Each number is 128 + 24 x the weight over its row's rms, rounded and kept within 0 to 255. Layers, rows and columns count from 0. The size above them is the row's rms in percent of the matrix's.

# layer 8 MLP up, 768x192, rms 0.0848, rows 394-410, columns 0-95
size [ 94 101  93  93 105  92  96 103  99  96 103 101  94  94 108 103 108]
[[129 109 124 107 115 125 132 109  86 141  99 135 171 122 139 161 147 174 146 131 128 133 122 118  74  86 100 126 125 141 107 138 108 119 113 106 158 137 172 144 129 169 123 122 146  95  91 144  98 104  94 165 130 110 161 123 157 126 150 104 116 138 143 127 112 111 194  92 160 126 164 118 147 142 148 101 168 119 122 146 159 135 115 101 117 154 112 132 103 132 132 110 144  67 113 122]
 [ 89  66 124 105 135 156 101 154 188 135 128 150 115 129 120 102 156 141 152 115 117 135 145 122 154 123 141 121 148 123 122  88 100 167 117 115 128 147 115  97 119 149 148  92 125 107 140  96  97 105 140  95 145 151  66 151 116 128 117 102 116 188 116 158 150 156 157 106  99 137 140 136 143 143 141 116 153 126 105 111 168 145 146 124 134 131 101 138 149 171 114 130 167  99 109 119]
 [153 168 103  65 153 152 163 131 141 111 126 167 139 136 138 163 103 134 126 111 125 111 133 126 157 153 134 109 155 141 117 130 194  81  91 133 148 150  96 163  74 156  70 123 130 114  83 132 143 158 133 145 113  97 154 165 151 147 169 141  86 152 149 118 148 139 121 123  79 103 132 163 137 103 136  96 111 116  88 129 134 116 175 107 149 156 163 113 127 132 169 159 131 127 115 128]
 [102 128 126  99 146 175 124 177 129  99 139 138 116 130 164 135  93 174 162 125 143 151 144 144 105 141 141 136 145 165 148 127 102 117 101 111 150 141 123  86 147 116 166 102 159 108 127 107 108 172 137 125 126 171 129 151 111 126 137 118 114  81 126 114 137 140 157 137 147 166 103  71 110 145 149  99 117 166 161 117  99 132 141 107 102 136  99 135 153 159  92 115 154  68 144  95]
 [101 111 116 120 111 117 128 102 161 140 136 103 134 126 105 112 110 126 149 204 116 117 129 114 137  78 151  87 108 133  97 139 119 136 166 128 143 122 161 105 138  92 121 129 159 160 116 136 103 120 152 130 112 181 132 160 129  88 122 107  95 142 157 152 108 102 104 151 109 131 102 137 151 134 111  98 128 151 116 133 165 112 102 177 160 135 106 106 136 136  77 146 120 129 111 145]
 [ 70 132 143 151 143 170 107 130  98 138 118 159 136 121 123 152 156 127 121  99 137 110 115 129 122 105 125 129 110 131 116 167 124 106 153 111  71 118 112  91 131  99 143 105  99 133 133 142 101 136 138  96 138 100 146 161 115 146 100  81  99  90 149 143 148 174  98 136 110 116 107 134 135 149 166 168 149 135 177 123 133 122  77 127 161 112 110 133 134 153 127 143 158  94 132 133]
 [101 183 119 144  96 140 109 119 111 106 202  68 152 142 112 128 104 155 172 164 118 105 155 151 132 141 130 116 134 159 124 132 155  95  87 136 112 109 111  93 103 123 141 119 153 153 139 102 144 141 115 156  71 177 131 147 109 112 183 106 102 132 117  94 113 143 142 145 138 120 133 125 109 123 119 112 103 136 140 130 154 150 109 127 141 109 137 112  93 165 123 110 132 164 134 143]
 [125 140 115 154 102  94 141 171 164 116 137 107 127  88 116 136  95 112 126 114 117 112 138 143 138  79 153  98 136 119 105 154 119 126 138  81 147 125 151 123 130  96  98 128 105 132 129 112 150 140 126 102  97 137  73 131 137 123 123 160 151 139  91 130 149 115 113 165 150 135 113 157 123 131  99 102 184 108  86 108 107 127  89 130 113 114  99 144  95 130 125 175 148 161  90 141]
 [ 87 148 126 153 153  96 120 146 160 126 157 107 125 148 139  86 137 151 141  88 139 129 127  98  82 119 149 134 170 114 105 134 160 112 110 110 112 118 157 160 118 106  89  84 175  92 172 159 103 147 150 140 131 105 137 111 123 147 135  82 133 180 172  87 136  86 135 160 113 158  91 117 128 126  96 158  96 181 151 160 127 132 119 116 126 126 156 165 145 135 136 109 159 125  69 147]
 [116 116 124  85 112 148  68 144 104 105 155  87  80 162 129 126  95 138 136 140 105  63 132  96 141 139 116 108 141  76 111 106  73 188 114 152 120 111 143 103 137 117 134  85 142 136 124 103 156 143 152 131 149 119 131 105 169 115 146 151  97 102 139 141 122 166  80 125 131 147 130 163 129 169 145 141 119 117 137 125 139 121 107 127 183 139 114 178 167 112 100 128 129 160 126 130]
 [133  99  85  70  96 118 115 113 145 135 154 150 121 154 132 195 114 136 120 122 150 113 153 109 118 101 133 123 115 130 125 161 104 162 123 124 119  98  94 106 169 145 170 122 155 131 137 126 137 133 122 147  91 119 140 106 171 107 133 130 100 144 140 185 166 165 168 102 102 125 130 108 132 148 139  87 113 126 134 104 174 113 155 137 140 164 102 136 124 144 103 126 178 147 134 123]
 [186  88 131 129  91  94 134 137 140 101 102 107 125 118 149 144 151 128 172 143 129 120 143 102 113 130 151 130 132 137 145 112 139 172 150  94 111  83 147 134 142 117 133 131 136 132 140 130 145 110 129 135 140 136 105 131 130 121 155  83 160 162 114 155 169 133 135 115 129  75 174 129 143 128 140 110  59 133 104 141 108 116 144 127 133 173 140 110 148 143 136 139 127 127 112 133]
 [119 136 137 123 136 164 142 149 148 132 193 102  65 168 143 103  98 115 122 138  90 140 155 108 166  89 122 133 143 146 141 140 113 112 153 152 128 119 125 129  91  97 173  77  81 126 125  56 105 124 129 131 116  96  95 175 152 126 130 134 123 147 137  99 172 154 135 151 140 113 122 173 139 139 120 127 123 115 156 130 142 130 131 171 134 134 161 139 108 126 134 145 114 139 112 105]
 [142 119 116 119 115 136 113 135 160 110 117 152 153 169 121 116 139 100  80 122 156 107 133 149  60 165 154  95 152 115 133 107  92 105 174 125 127 129 137 146 134 174 148 118 118 137 138 129  83 130 163 147 130 167 114 143 130 143  98 167  79 129 127  84 116 157 131 137 150 112  94  98  67 109  92 123 137 141 124 124 159 130 125 143 148 111 108 140 118 115 129 136 179 113 164 160]
 [133 112 111 107 137 120 132  91 105 121 118 119 137 131 116  93 154 137 126 162  98  99 149  96 139 131 160 115 146  93  99 126 148 177  88 115 147 185 155 116 142 128 136 158 129 131 154 134  92  86 121  99 153 137 184 138 127 132 108  98 160 111  77 148 153  93 139 153 141  88 133 122 179 135 164 139 171 114  92  82 101 136 127 181  95 129 112 171 107 138 106  87 138 139  96  94]
 [ 89 107 107 139 138 109 163 119 132 124 152 131 114 113 158 143 139 154 149 153 111 102 153 156 123 109 137 151  85 100 113 104 123 107 158 115  99 121 143 108 160 162 118  70 117  81 120 103 130 135 122 122 126 154 132 137 135 145 144 151 103 121 165  90 110 137 140 129 118 107 106 133  80 117 123 163  98 126 147 140 154 100 120 105 158  95 172 148 139 149 107 134 121 111 137 142]
 [112 151 113 136 154 109 186 136 130 129  93 123  85 170 112 139 165 147 147  92 134 148 112 204 123 143 148 100 144 169 138 140  88 147 109 150 134 150 107  96 106  80 146 150 142 141 116  96  70 156 127 148 164 146 143  98 110 132 178 118 127 114 120 105 124 137 113  85 137 129 109 129 117 126 128 152 109 133 144  84 126 128 133 145 136 152 133 127 115 158 103 144 100 108 128 143]]
# layer 8 MLP down (transposed), 768x192, rms 0.0859, rows 394-409, columns 0-95
size [ 92 104  91 103 100  96 101 102 101 107 104 107  99  98 106 107]
[[138 153 176 113 129 104 122 155 128 115 150 149  91 132 113  95 136 144 139 169 128 147  82 180 129 117 128 117 151 140 109  92 104  99 116 140  91 170 120  88 164 123 142 115 129 136 117 123 152 148 170 158 115 130 148 124 111 129 129 187 144  88 154 131 107 108 132 144 143 116 123 157  66 141 162 123 134 121 121 117 141 104 156 159 125  82 170  83 150 115 128 122 132 120 146 170]
 [154 140 142 108 150 123 125 152 188 152 120 108 114 136 155 137 120 110 131 116 141  87 116 140 111 126 108 141  99 101 179 148 147  80 136 145  98 119 102 150  86  99 136 148 132 130 135 148 117  99 125 154 109 150 146 145 128 115 162 140 111  89 122 120  89 140 127 130 170 140 150 130  88 100 166 104 142 112 138 108  97 138 137 162 191 108 118 145 123 121 151 128 152 125 120 159]
 [121 145 128 129 102 112 141 150 122 124 150 132 134 139 148 168 109 145 115 110 108  62 114 116 145  93 155 145 157 102 134 171 157 117 150 139 115 133 138  73 127  98 126 132 138 125 160 141 126 102 133 136 131 132 129 163 128 119 130 147 143 107 161 119  97 146 136  87 137 133 118 166 164 150 133 115 130 103 100 159 136 140 113 120 130 117 157 168 116 168 125 118 119 131 120 118]
 [135 128 142 136 154  72 132 110 121 180 159  92 152 145 117 107 110 113  88 139 121  73 127 120 120 132 140  97 107  97 130 158 147 105 146 146 109 103 141 128 140 121 137 110 105 113 148 132 123  99 124 183  95 135 106 111 144 121 172 132 131 120 151 141 124  65 105 102 120  96 133 118 132 113 135 170 160  95 133 135 119 152 127 144  84  89 141  94 118 120 125 160 106 181  92 175]
 [122 150 163 137 152 103 149 106 126 181 154 132 102 147 161 119 125 141 153 112 138 112 123 159 128 114 139 124 150 119 106 118  90 123 152 127 105 138 133 128 149 132 101 104 102 122 135 104  99 121 151  94  96 113 176 155  89 130 102  81  91 172 147 115 120 159  97 120 153 117 139  85 108 120 118  75 170 106 147 136 146 115 177 107 158 153 146 157 130 169 127 133 117 115 164 131]
 [135 115  92 153 152 161 115 134 101 132 122 159 141 139 124 137  92  74  92 131 126 137 110 115  70 127  98 110 110 168 100 105 111 117 135 187 145 134 137 124 133 124 107 161 143 176 157 106 148 180 116 131 139 104  87 146 146 118 187 105 141 184 127 145 159 119 100 118 169 103 130 143 156 130 104 108 128 112 130  71 136 112 115 117 107 156 103 164 102 136 146 153 133 119 153 158]
 [118  75 164  82 124 117 121 111 125 154 116 131 121  98  95 115 126  75 138 116 109 153 126 144 131 130 154 154 113 123 124 166 102 151 161 151 148 133 116 146 128 127 161 109 149  78 120 145 105  98 100 133 126 134 171 125 123  88 151 127 139 128 158 132 113 130 147 158  89 142 145 127 109  99 166  94 164  98 188 142 147 114  93 131 159 134 105 144  99 126 136 128 137 117 152 102]
 [ 94 102 116 103 169 183 130 110 136 102 117 176 131  95 101 119 100 108 120 145 106 119  62 140 121 140 113 150 177 122 141 131  98 133 106  91 106 119 159 112 115 122  90 121 136 115 133 136 140 148 144 110 163 144 128 100 136 125  89 163 124 156 140 126 138 141 132 162 107 124 167 163  78 122 119 155 115 130 147 101 160 123 140 141 168 140 137 137 130 164 143 139 107 117 147 185]
 [ 98  97 133 118 116 106 147 137 113 139 160 108 114 105  97 161 134 125 134 119 155  95 131 132 157 127 108 154 191 117 143  95 145 109  89  87 169 192 155 122 106 117 151 150 105 135  96 153 139 143 139  97 145 133 123 105 111 114 117 149  83 167 125 154 110 133 162 109 118 101 122 128 134 126 130 101 149 125 143 162 116 148 133 145 141 177 117 127 155 136 143 104  80 130 169 160]
 [105 142 124 134 133 113 114 129 100 142  87 139  86 112  97 110 106 126 117 136 126 139 129 160 109 102 146 102  99  97 154 141 159 141 147 133 137 122 122 129  86 130 140 109 139 155 106 169 125 167 135 126 140  99 149  89 141 145 132 121 147 132 145 147 156 186 194 149  94 164  75 125 169 152 182 100 134 192 151 155 123 176 171 117 167 142 111 154  90 102 109 108 131 132 140 116]
 [173 145 117 140 127  98 131 169 107 116 123 101 121 149 110 107 137 130 120 162 150 105 102 140 112 148 113 123 149 108 108 145 164 124 131 153 126 155 147 128  86 112 155 147  80 126 118  96 145  69 107 139 142  93 145 102  73 151 183 151 148 121 124 104 102 122 121 143 160 130 127 163 155 117 168 111 120 161 170 143  68 123 130 128 164 141 127 121 128 137 124  66 120 113 121 133]
 [125 112 115 126 128 121 129 146 150  87  92 143 106 154 126 172 134  78 112 102 127 127 104 179 152 151 104 105 109 132 137 133 130 115 139 126  88 113 144 179 130 131 135  95 164 162 166 112 122 123 142  98 131 132 120 122  78 133 100 131 128 168 120 111 118 151 151 160 124 132  69 121 114 140 122 122  77 129 121 143 124 127 161 170  60 143 109 167 136 124 125 114 158 111 110 136]
 [112 101  82 115  95 127  97 126 110  94 107 145 174 115 146 139 137 144 135  93 135 159 113 180  70 111 132 113 145 135 150 129 152 122 135 116 139 133 124  60 157 128  86 158 181 116 135 177 124 136 113 131 132 122 170  79 157 141 110 108 143 104  82 151 142 128 143 140 118 119 150 100 149 104 130 156 115 131 126  90 143 112  96  89  97 165 125 132 185 136 113 115 130 103 138 149]
 [160 148 142 111 105 107 149 112 155 151 102 115 150 118 124 126 135 136 167 102 143 160 122 102 146 140 130 105 134 169 139 143 122 131 118 130 124 124 129 159 126  94  91 137 173 126 128 135 162  90  81 125 157 148 147 130 122 100 167 127 189  96 122 163 128 120 130  93 152  89  80 114 115 162 132 115  94 171  92 118 138 148  82 100  85 137 112 100 181 129  96 105 149 148  86 112]
 [138 132 166 105 167 103 161 101 104 156 128 155 136  80 112 151 170 132 122 145 139 135 118 113 102 102 108 135 110 140 101 159 150 138  76 124 117 135 120 173 147 164 101 107 119 135 113 138 152 156 133 153 144 167 135 124 104 128 129  68  95 131 178 110  97 129 105 140 124 114 122 103 106 159 147 153 129 116 113  98 169 121 139 146  45 164 117 155 153 119 108  83 128 141  80 123]
 [161 166 140 104 119 135 107 148 135 117  98 122 109 123 102 105 118 132 113  92 168 170 104 109 136 148  97  92 146 123 144 148 107 153 122 125 125 136 125 129 108 100 117 185 140 155 122 145 120 130 128 142 140 120 162 121 121 105 127 107 160 127 108 144 150 112 127 111 125 119 150 138 143 127 104 104 146 140 126 117 107 139 132 148  41 164  79 101 114 138 157 145 127 161 116 123]]